From a checkpoint of a small transformer trained on Wikipedia: 13 layers, a variant of Muon for these matrices.
Each number is 50 + 10 x the weight over the matrix's rms, rounded and kept within 0 to 99. Layers, rows and columns count from 0.

# layer 10 MLP gate, 448x160, rms 0.145, rows 312-447, columns 0-39
60 41 62 55 55 58 44 37 44 50 67 28 55 55 58 48 54 48 45 60 42 28 50 43 41 56 65 35 40 54 46 57 68 61 52 53 58 50 51 61
52 48 53 56 50 66 43 58 58 44 62 32 48 39 35 43 34 57 61 55 44 52 59 62 54 69 38 57 39 36 51 58 42 67 40 57 59 73 58 56
77 63 52 43 43 53 57 61 47 50 51 63 59 38 53 45 47 47 44 53 51 48 37 40 61 54 43 39 56 43 42 41 52 53 50 50 64 54 46 45
42 44 37 47 62 42 58 46 52 61 46 43 47 40 69 52 35 68 32 50 46 40 45 51 50 35 48 61 39 40 59 63 54 60 47 50 31 46 35 51
51 45 26 50 48 54 47 49 36 55 38 30 59 58 49 45 66 41 42 62 56 44 46 58 40 36 60 53 41 44 66 36 54 51 49 55 46 44 50 60
46 46 68 71 48 50 63 72 44 60 60 40 61 55 50 46 58 55 63 47 66 47 30 35 43 46 60 45 44 54 75 47 59 52 48 63 35 56 64 46
40 45 33 52 58 59 44 55 47 64 42 58 52 42 43 40 47 40 55 58 37 49 61 83 70 57 44 66 53 52 35 56 53 67 57 65 47 62 62 46
69 47 39 63 50 53 49 41 47 48 59 58 38 40 79 55 55 57 40 34 40 62 47 56 60 64 71 41 52 50 58 62 52 58 46 50 65 59 67 50
42 53 53 38 86 33 59 48 53 50 59 60 48 71 63 54 50 47 50 48 50 43 56 51 54 52 56 46 47 55 41 54 51 47 42 37 44 53 66 49
43 50 60 69 37 53 50 29 25 70 50 27 58 40 49 62 56 55 34 24 42 65 40 48 60 35 33 58 61 65 46 56 50 60 40 42 65 59 43 39
66 60 42 60 71 52 61 47 52 45 40 49 64 41 68 55 36 43 53 43 63 54 44 52 60 52 53 37 58 41 58 68 49 45 37 53 45 41 35 25
52 36 55 52 60 62 30 49 43 43 58 58 57 54 46 43 49 46 55 60 37 45 63 41 56 45 37 61 72 38 67 61 25 59 44 59 32 46 38 49
42 32 56 43 40 59 40 65 34 54 45 58 72 36 51 55 46 45 47 60 63 38 43 47 35 44 31 61 33 56 43 44 56 58 61 59 64 66 63 56
43 35 39 51 50 75 46 47 59 50 59 37 66 55 55 50 49 49 54 48 55 59 41 45 45 65 35 42 56 64 31 58 44 51 68 73 39 47 43 56
52 57 56 57 58 65 44 44 54 56 57 33 46 48 47 60 51 52 52 40 43 45 63 52 45 64 60 63 27 44 44 59 54 58 49 57 45 57 47 63
66 40 53 45 58 57 59 29 55 48 81 48 55 48 49 74 54 40 60 32 38 36 43 55 65 43 41 58 43 49 49 64 61 46 57 59 44 42 57 34
54 55 65 45 47 40 57 40 60 62 50 56 47 33 57 53 54 47 49 52 51 67 51 50 60 61 59 53 55 50 53 51 45 41 69 43 46 66 52 69
57 39 50 47 45 54 53 66 58 68 46 53 41 41 46 54 45 34 54 39 53 44 45 56 43 69 66 33 42 57 50 61 50 37 50 48 72 34 25 41
58 56 46 62 59 51 59 29 75 44 35 45 49 48 55 53 48 63 58 54 57 35 55 60 56 40 51 52 49 45 70 30 54 39 68 62 49 45 54 47
62 31 37 48 45 52 49 74 52 62 68 72 37 64 69 57 57 49 40 53 54 47 49 52 53 59 53 49 28 48 53 50 54 54 55 52 44 52 48 47
40 53 51 60 45 54 60 40 47 53 37 44 66 49 53 73 54 39 76 50 57 59 56 34 36 38 55 54 50 45 47 65 64 40 55 53 51 42 52 36
60 58 33 43 54 54 47 42 52 65 55 83 63 62 63 63 41 57 45 54 50 47 48 36 37 44 51 68 64 43 64 54 63 56 57 51 66 66 38 34
47 51 56 41 49 53 40 79 37 50 47 46 49 53 60 55 52 62 63 45 64 38 54 59 50 32 45 63 51 46 56 58 36 55 60 39 37 39 31 41
56 52 42 66 70 47 56 48 56 53 47 57 58 51 58 66 57 63 54 50 47 25 50 58 43 55 61 66 58 67 44 67 78 37 35 40 49 42 44 59
45 48 50 49 38 62 43 33 44 56 43 47 50 45 53 47 47 57 62 56 43 48 40 58 39 58 49 52 52 53 68 48 45 72 50 43 52 40 60 36
44 54 45 38 51 49 40 40 54 51 46 60 59 52 57 37 30 55 40 49 37 48 42 50 46 53 55 52 53 48 38 50 45 57 32 48 54 32 49 56
59 49 44 53 37 49 48 53 67 63 45 45 47 44 30 41 58 51 50 75 41 53 66 64 61 54 66 73 55 68 71 36 50 65 58 42 46 57 47 57
61 40 53 47 65 52 34 65 33 47 52 60 48 72 53 47 70 42 64 38 57 50 54 62 60 52 49 49 41 50 46 61 56 52 50 71 43 45 59 56
46 38 38 41 52 58 44 52 44 23 59 41 64 67 56 56 42 41 65 55 55 61 56 44 49 36 54 31 55 42 50 62 44 49 36 60 48 44 54 49
35 60 44 61 54 36 65 47 41 35 26 63 68 46 58 64 55 45 47 33 39 44 39 56 48 53 56 49 59 47 51 54 46 54 52 49 54 53 63 24
60 57 58 60 62 43 64 43 43 39 57 58 56 48 58 45 45 57 51 49 49 58 39 46 59 36 42 61 54 43 54 62 47 60 44 49 45 55 49 43
31 58 31 63 50 44 48 36 59 63 71 35 46 60 66 58 73 57 55 38 47 50 42 49 59 58 43 27 32 52 48 47 56 60 35 63 53 52 54 39
46 57 50 52 64 48 54 45 44 32 64 62 48 45 39 49 69 45 64 48 31 63 52 77 50 57 46 42 63 52 48 48 54 48 58 56 52 61 54 64
51 45 50 45 48 51 71 47 49 43 57 42 49 52 65 41 39 59 69 60 45 52 62 56 48 45 42 40 49 39 62 59 35 44 47 46 32 35 38 36
55 58 51 48 58 72 48 55 66 56 58 57 41 48 44 45 56 59 49 49 61 47 52 52 65 53 61 60 32 48 66 33 58 46 60 46 42 43 46 54
51 46 39 60 43 46 38 50 33 49 67 61 50 73 55 47 54 56 49 35 66 49 63 41 31 40 48 57 48 55 49 50 56 60 61 40 44 60 49 41
46 40 35 44 57 56 54 35 40 65 67 49 58 51 56 65 49 63 38 45 50 55 40 52 52 39 51 58 41 51 66 62 45 49 45 59 49 38 63 51
72 54 53 63 51 73 50 64 62 58 32 55 52 50 55 47 38 54 44 52 34 65 41 52 78 61 62 35 38 59 51 59 42 51 45 63 54 42 36 55
58 43 44 69 48 44 51 57 38 55 42 54 56 51 64 57 47 35 42 57 60 52 52 65 69 47 38 47 44 56 39 47 52 40 52 61 62 59 39 38
42 69 43 49 30 61 31 31 44 52 48 38 55 57 56 55 39 51 52 45 33 67 44 46 74 65 49 53 58 33 39 49 66 66 34 37 59 64 52 40
39 58 39 40 60 50 44 51 48 41 52 45 47 53 50 53 58 35 51 44 37 59 48 62 44 51 58 43 67 56 53 56 51 55 55 39 49 43 65 54
53 56 42 52 53 54 51 44 39 37 80 48 65 45 59 57 71 49 43 55 36 59 61 68 48 49 46 49 54 45 57 47 45 40 53 34 46 44 36 51
64 46 60 39 39 48 50 52 50 32 51 48 51 66 52 58 56 64 56 54 36 58 41 47 33 55 47 56 53 51 68 43 47 58 41 54 40 55 22 53
54 52 40 54 43 40 29 56 47 50 40 59 42 65 53 60 49 60 50 51 57 36 58 63 31 48 55 49 62 55 48 45 55 45 56 35 60 45 59 78
45 50 46 48 50 40 55 55 58 22 31 45 49 20 69 70 61 54 47 50 29 53 41 49 55 51 61 40 46 35 39 62 52 59 54 60 51 50 55 29
61 64 44 51 36 35 49 46 54 53 52 63 50 60 75 48 46 49 34 58 33 35 51 59 55 53 60 43 65 60 58 41 57 63 57 71 46 40 39 43
55 47 43 56 37 45 59 55 43 39 51 58 46 45 42 61 50 54 55 46 36 46 27 50 45 36 52 77 58 55 46 35 46 53 68 53 64 39 20 61
48 48 44 50 53 42 51 41 29 49 48 42 50 51 61 62 50 52 50 37 48 65 48 45 35 56 66 63 41 50 45 52 60 49 61 58 48 59 45 36
38 46 47 32 54 43 57 46 51 39 52 40 33 46 50 41 45 54 47 51 54 56 50 50 45 46 57 52 65 56 38 37 41 32 64 49 60 57 51 26
49 50 51 60 36 69 36 70 52 48 55 48 57 46 52 43 76 63 51 36 43 58 37 50 31 67 43 50 53 73 47 47 61 50 49 36 57 48 60 54
65 29 58 48 63 53 50 47 48 54 50 50 46 48 49 47 46 44 41 56 46 39 39 52 47 40 61 62 52 43 41 37 46 42 39 51 64 58 49 55
51 69 54 49 35 44 38 66 61 59 60 42 42 39 39 52 70 41 43 36 46 55 58 65 52 53 51 53 54 48 55 50 59 42 72 51 41 47 45 60
50 51 37 68 53 57 35 39 58 64 48 46 36 40 55 52 46 45 53 64 41 53 58 42 52 69 39 53 34 42 54 44 35 47 37 41 37 71 50 52
61 44 40 49 61 61 37 61 35 55 50 44 49 59 49 45 42 33 56 63 55 37 31 56 73 44 59 57 50 63 46 42 45 41 47 54 72 46 46 46
54 53 52 57 42 62 55 74 50 43 28 64 45 66 36 32 51 51 46 56 59 47 45 54 63 52 50 50 27 61 61 57 53 49 46 37 43 45 49 56
48 63 64 51 47 45 34 48 45 46 51 47 51 62 58 51 50 67 53 40 39 63 35 37 49 47 42 57 45 37 44 59 38 58 44 71 59 56 46 42
56 57 32 54 56 42 46 52 52 42 66 51 48 53 66 36 64 57 72 47 52 44 60 44 56 63 50 48 39 35 43 49 37 45 61 47 57 69 64 62
56 53 48 46 43 43 56 57 54 45 56 53 36 51 45 45 43 48 35 44 44 52 29 50 51 61 53 55 73 43 49 51 49 42 52 58 49 40 30 55
34 48 48 65 47 56 33 46 36 37 59 60 58 42 33 46 54 52 39 28 56 51 43 50 39 40 59 64 64 53 62 58 63 40 52 57 36 47 48 41
38 40 36 47 80 48 54 38 37 47 55 37 52 35 53 55 36 58 55 56 55 67 47 44 52 58 44 51 65 36 45 46 47 49 43 53 55 47 51 60
55 53 36 40 57 21 32 33 68 66 42 54 59 48 57 76 44 57 42 48 57 50 50 53 54 24 62 38 57 45 42 52 49 59 37 46 34 50 46 46
34 63 39 58 50 32 74 46 34 44 40 51 50 49 41 57 59 43 51 66 43 57 55 38 44 35 57 44 64 58 49 41 52 72 65 51 41 56 59 62
47 47 53 53 71 61 57 48 52 45 34 46 57 49 48 47 43 55 44 61 38 71 57 55 38 51 54 66 56 58 52 36 54 69 60 61 55 59 27 41
58 54 43 51 53 53 54 38 52 31 52 49 62 40 44 37 29 54 47 50 47 56 38 40 55 41 63 43 59 52 32 30 50 64 22 66 54 57 61 30
60 42 45 64 53 54 50 59 61 66 54 48 40 61 45 37 56 55 46 58 63 51 46 37 59 47 45 45 54 32 50 38 38 52 57 57 63 34 48 69
48 48 41 61 29 64 56 52 51 48 44 60 63 66 41 35 36 44 48 43 52 42 55 53 51 51 31 32 40 38 57 58 54 38 52 57 45 45 66 45
34 45 40 63 64 33 59 53 48 41 46 44 55 38 53 43 54 60 50 47 56 54 61 48 62 48 35 48 49 55 54 39 45 55 52 49 48 40 32 51
54 47 33 54 48 57 28 39 43 55 57 60 42 49 36 19 47 48 29 30 43 55 50 37 52 56 29 57 59 64 50 42 47 68 73 62 36 56 48 44
59 50 28 71 41 61 67 60 36 39 46 39 33 44 41 41 70 44 71 61 52 62 54 49 49 38 54 72 54 66 37 45 52 54 47 52 31 31 48 25
58 36 46 62 54 52 53 36 46 72 44 56 44 41 35 73 46 44 59 46 28 42 55 49 45 44 41 59 50 44 50 55 54 63 57 48 53 42 54 36
49 69 56 47 51 36 33 53 37 44 52 66 45 51 47 42 51 36 31 49 46 56 50 23 63 48 45 45 54 46 50 66 37 69 53 55 67 70 59 55
48 60 52 68 51 48 45 59 40 34 33 34 59 41 56 62 50 40 62 51 43 50 57 54 53 54 59 42 58 56 44 59 67 54 45 45 15 54 52 49
69 52 51 46 45 49 55 38 54 46 32 54 72 30 58 46 63 83 53 53 55 48 48 60 29 56 62 41 57 40 45 75 54 55 69 45 47 43 59 39
51 54 51 65 39 53 56 26 24 41 51 63 43 45 52 42 47 57 47 58 54 56 56 62 47 39 52 55 41 47 49 55 58 56 55 47 48 28 49 41
74 26 43 44 32 53 39 28 47 49 41 55 78 42 49 54 42 44 41 61 36 53 63 66 61 57 62 45 57 57 40 36 46 67 42 52 53 54 62 50
37 45 37 46 50 62 49 41 36 60 45 36 39 52 36 43 56 58 69 53 50 47 43 73 57 58 25 52 39 39 41 54 43 33 67 43 48 51 62 46
56 41 39 65 50 29 47 55 61 58 71 58 51 40 58 52 58 49 62 48 63 56 43 70 56 29 33 38 33 33 65 43 64 51 57 81 51 27 59 56
55 45 44 53 72 49 44 77 44 62 62 38 47 33 48 53 42 60 41 32 54 25 40 49 49 47 14 36 61 47 42 57 50 62 57 48 47 43 46 60
52 69 57 56 60 51 50 64 46 43 45 50 56 34 64 52 54 60 63 60 41 62 47 54 42 54 47 53 31 45 53 52 47 57 45 42 35 44 40 49
44 46 58 56 57 33 46 62 50 46 51 67 60 58 54 67 53 57 28 45 48 53 76 51 30 47 51 68 37 56 42 51 53 55 51 56 43 57 41 73
61 51 41 50 42 50 35 36 65 50 42 54 58 58 24 53 54 54 62 50 56 46 29 53 47 30 72 53 45 43 54 58 50 46 41 41 44 48 33 65
47 36 42 49 31 34 60 37 40 66 54 53 58 69 54 56 51 46 35 62 43 36 44 46 37 57 37 52 51 54 46 52 51 48 57 47 50 49 32 38
35 67 49 60 47 58 40 36 51 44 58 46 49 50 38 51 41 40 53 58 59 36 38 45 75 54 36 57 33 56 57 68 60 61 48 49 48 54 50 49
54 65 49 44 44 50 47 68 41 37 51 57 39 68 46 49 44 43 45 43 30 52 31 38 58 63 46 37 41 48 42 39 42 31 34 46 61 42 36 58
61 58 57 64 38 70 50 63 59 51 42 71 46 50 65 51 40 48 59 54 40 52 53 52 33 54 45 71 42 50 34 56 46 39 54 40 48 48 50 56
63 68 37 59 65 27 58 54 35 54 46 59 78 34 53 49 40 49 45 48 69 52 42 31 45 46 38 32 51 61 63 56 63 49 46 49 45 37 54 44
54 46 52 55 63 50 49 31 42 72 43 41 58 41 54 52 48 61 43 44 54 47 34 57 39 39 47 52 24 60 30 56 52 45 41 41 42 37 50 66
24 62 35 61 35 48 68 29 30 50 48 70 67 56 63 57 51 56 68 50 55 64 51 44 47 53 56 60 23 49 37 49 47 56 33 39 45 52 58 43
41 62 49 52 40 49 67 59 72 67 63 65 44 41 43 28 37 56 37 48 33 36 44 46 58 53 59 59 41 45 50 48 55 41 52 55 55 73 71 66
57 46 40 39 65 61 44 56 66 50 45 60 58 35 67 72 55 39 58 37 54 56 69 46 49 56 55 66 49 42 48 52 56 56 57 53 50 45 47 66
56 53 52 51 58 55 52 40 43 50 60 59 49 39 67 42 66 72 44 33 53 64 55 39 55 64 47 47 61 45 32 45 57 62 69 55 54 47 69 62
52 50 20 63 50 54 59 59 65 29 67 57 49 51 70 61 71 55 64 52 53 51 55 50 28 45 45 48 39 62 48 61 67 68 50 49 28 47 40 45
52 46 44 62 42 42 61 62 46 50 48 71 60 62 59 68 62 35 49 58 45 67 56 42 35 54 42 54 59 48 37 48 55 62 63 41 51 41 46 53
57 53 23 41 43 36 41 46 63 43 59 52 39 33 53 69 52 68 55 52 52 58 59 56 35 49 44 64 44 29 43 52 56 53 56 49 60 56 41 44
47 55 57 45 48 19 60 48 37 35 39 68 31 44 67 47 42 42 59 54 49 43 63 39 48 40 38 40 61 55 58 53 46 55 53 56 39 36 39 38
47 55 39 50 54 49 45 59 53 41 46 45 37 40 50 48 52 36 70 48 34 57 60 36 56 51 54 46 66 46 44 54 43 65 60 48 57 52 67 41
30 48 43 45 48 53 51 62 58 38 51 68 51 69 67 36 32 63 32 56 33 62 37 49 38 53 40 59 51 31 60 35 56 55 60 74 62 55 67 34
46 60 35 52 41 60 57 54 57 49 56 49 53 48 63 68 56 37 55 37 41 44 38 36 71 42 46 57 54 52 46 41 60 55 32 37 39 54 44 65
53 43 39 57 33 46 68 49 49 53 57 37 67 62 50 48 48 54 47 52 51 49 47 59 59 65 42 69 41 47 47 52 52 59 45 57 53 49 61 47
52 49 46 65 44 62 77 56 47 52 60 59 67 51 58 38 43 58 36 64 44 44 24 56 55 72 49 45 56 55 46 56 58 24 46 62 41 35 51 47
69 74 60 56 54 48 47 42 48 43 51 51 62 48 45 44 46 39 63 50 64 62 58 56 58 56 45 55 49 48 45 39 65 71 47 40 50 60 64 51
47 54 41 52 46 50 50 60 51 25 40 36 46 49 31 39 55 46 44 48 39 59 45 61 70 50 32 54 52 50 55 63 53 43 54 55 39 36 51 58
37 50 46 51 70 60 66 52 49 61 53 48 48 58 55 57 47 67 67 41 74 51 52 58 54 52 58 44 46 48 53 49 44 44 39 55 36 35 48 45
65 50 39 67 51 58 43 41 54 40 36 38 49 65 40 46 55 36 56 44 40 64 49 45 49 51 53 43 44 53 54 50 47 70 41 26 45 51 41 60
48 53 45 56 64 54 46 39 63 49 50 42 67 46 42 53 67 41 45 42 68 42 44 50 42 41 50 48 38 50 70 43 38 36 42 51 53 51 52 51
56 61 34 47 64 48 39 38 52 46 47 42 67 56 74 44 67 75 62 49 41 38 49 52 35 78 46 46 42 47 34 64 53 53 46 53 52 50 46 46
52 46 49 35 49 54 52 59 61 48 48 76 59 48 71 45 47 52 39 57 48 56 52 55 58 26 56 39 54 61 60 35 38 53 57 27 48 40 41 57
52 57 56 57 40 64 35 46 50 59 54 60 33 55 42 39 52 29 41 34 45 38 73 54 53 65 53 50 75 55 36 37 54 54 49 40 41 51 41 51
58 52 48 64 43 51 60 52 62 52 58 67 54 52 56 55 45 63 40 27 43 30 46 30 49 51 42 42 53 62 36 40 40 52 36 64 38 69 57 42
45 50 28 47 62 39 76 45 61 57 64 64 69 38 39 52 55 43 46 68 47 58 70 61 66 56 22 53 48 57 33 53 51 54 54 50 63 43 58 61
58 37 33 64 35 57 45 52 45 55 58 42 53 45 49 60 51 44 56 52 60 49 41 53 34 49 53 59 38 45 34 40 40 52 40 34 60 59 39 36
57 53 57 48 55 53 68 53 53 32 36 52 51 47 58 38 51 29 39 56 44 60 53 54 65 42 57 53 58 42 47 65 60 56 54 41 48 51 45 64
45 52 39 44 62 67 42 48 44 55 49 56 60 47 53 60 49 58 56 54 31 55 53 68 67 61 40 40 40 67 29 60 49 51 43 70 58 61 53 50
56 33 67 51 45 38 59 58 38 40 53 34 52 53 36 59 53 55 56 38 42 57 59 45 47 40 47 33 29 34 56 47 29 62 55 19 30 44 42 43
50 63 46 56 43 61 43 36 70 49 47 41 67 46 49 61 47 76 52 41 54 54 42 75 46 52 46 61 47 60 52 41 40 64 49 45 56 42 47 49
50 52 58 62 62 67 43 55 39 53 31 40 47 46 55 44 38 71 44 51 50 59 46 58 55 62 63 61 46 45 24 64 57 63 55 58 47 44 75 69
33 52 48 45 44 54 68 78 62 48 52 47 40 52 57 43 80 46 60 48 62 45 54 50 51 37 40 63 45 53 63 37 73 59 54 40 41 47 62 42
44 59 32 60 48 48 41 50 52 39 45 59 53 50 61 58 42 45 46 64 51 56 50 47 39 58 39 62 44 39 57 53 30 45 42 56 40 40 40 55
45 32 45 44 58 53 36 62 44 47 35 25 52 51 45 34 52 30 49 57 41 52 53 54 41 50 51 51 40 42 48 64 48 39 52 30 39 31 66 60
53 47 44 43 29 59 46 49 40 40 57 48 54 67 53 52 58 61 26 53 45 42 45 50 58 48 48 62 51 60 64 54 60 44 52 61 49 35 48 43
49 53 55 39 54 52 36 53 50 27 51 37 66 56 50 44 35 60 43 46 49 43 45 61 70 58 20 41 45 49 41 47 46 60 54 65 46 54 50 47
48 40 59 47 54 46 47 51 43 54 60 36 64 48 50 53 40 37 63 69 32 51 39 56 29 52 40 57 41 54 37 51 40 39 53 50 39 49 42 59
45 48 59 60 59 67 55 50 31 57 55 50 64 41 69 49 47 53 67 31 40 50 54 66 46 39 42 54 60 45 47 43 41 54 40 59 35 41 30 47
65 65 47 54 44 40 44 47 41 53 42 56 60 26 59 60 44 55 32 63 62 57 52 39 60 75 42 60 53 47 51 52 53 43 37 53 79 54 39 35
57 47 52 35 48 24 52 61 42 41 39 41 60 62 42 36 40 56 45 60 53 55 67 46 41 34 45 59 41 45 40 49 49 48 34 63 59 50 51 44
41 67 55 51 53 48 67 51 52 47 73 53 59 53 36 39 53 47 59 53 40 70 47 63 46 45 28 62 52 68 36 54 57 47 40 59 41 59 51 65
59 61 55 40 55 48 48 61 50 50 57 43 48 35 71 69 39 47 39 49 36 45 53 38 47 52 52 64 58 52 48 56 68 59 50 68 34 54 49 59
52 53 61 57 56 53 39 56 46 53 78 47 36 57 43 61 51 60 38 51 43 53 39 48 61 52 54 51 42 53 44 66 30 54 67 69 59 41 43 60
57 44 50 70 43 44 39 71 42 55 44 61 59 38 50 50 42 43 40 62 49 29 48 53 41 51 58 60 65 46 56 27 58 43 35 67 50 50 36 48
54 62 41 46 46 51 62 39 53 36 57 32 52 61 52 66 54 39 61 55 39 66 46 53 52 54 63 24 65 51 53 43 46 38 46 48 61 34 28 49
65 52 66 45 33 55 56 58 55 68 49 59 50 56 33 38 39 65 64 61 33 41 50 47 44 59 53 49 60 37 40 30 53 37 73 26 42 62 35 35
57 51 47 53 53 50 43 55 39 58 39 41 64 57 54 39 42 51 44 51 53 46 44 42 32 57 64 61 62 38 48 47 47 47 46 50 61 59 35 52
42 45 38 52 44 50 42 44 65 34 52 46 27 42 68 46 51 52 60 51 41 55 46 57 49 44 48 63 51 41 61 46 32 67 60 67 36 43 52 43
44 56 31 50 49 56 47 53 59 49 51 58 34 37 74 55 49 71 32 56 36 46 59 59 46 33 30 53 44 44 52 41 57 44 60 38 37 29 54 55
56 44 46 49 36 53 60 66 38 62 61 50 39 45 55 46 45 56 52 35 45 35 53 45 43 61 58 41 38 55 24 23 37 49 52 64 54 27 60 46
21 60 41 58 44 41 58 31 41 35 44 48 58 52 34 55 56 58 51 49 29 49 49 49 40 52 38 59 55 67 41 58 54 67 58 38 50 42 38 35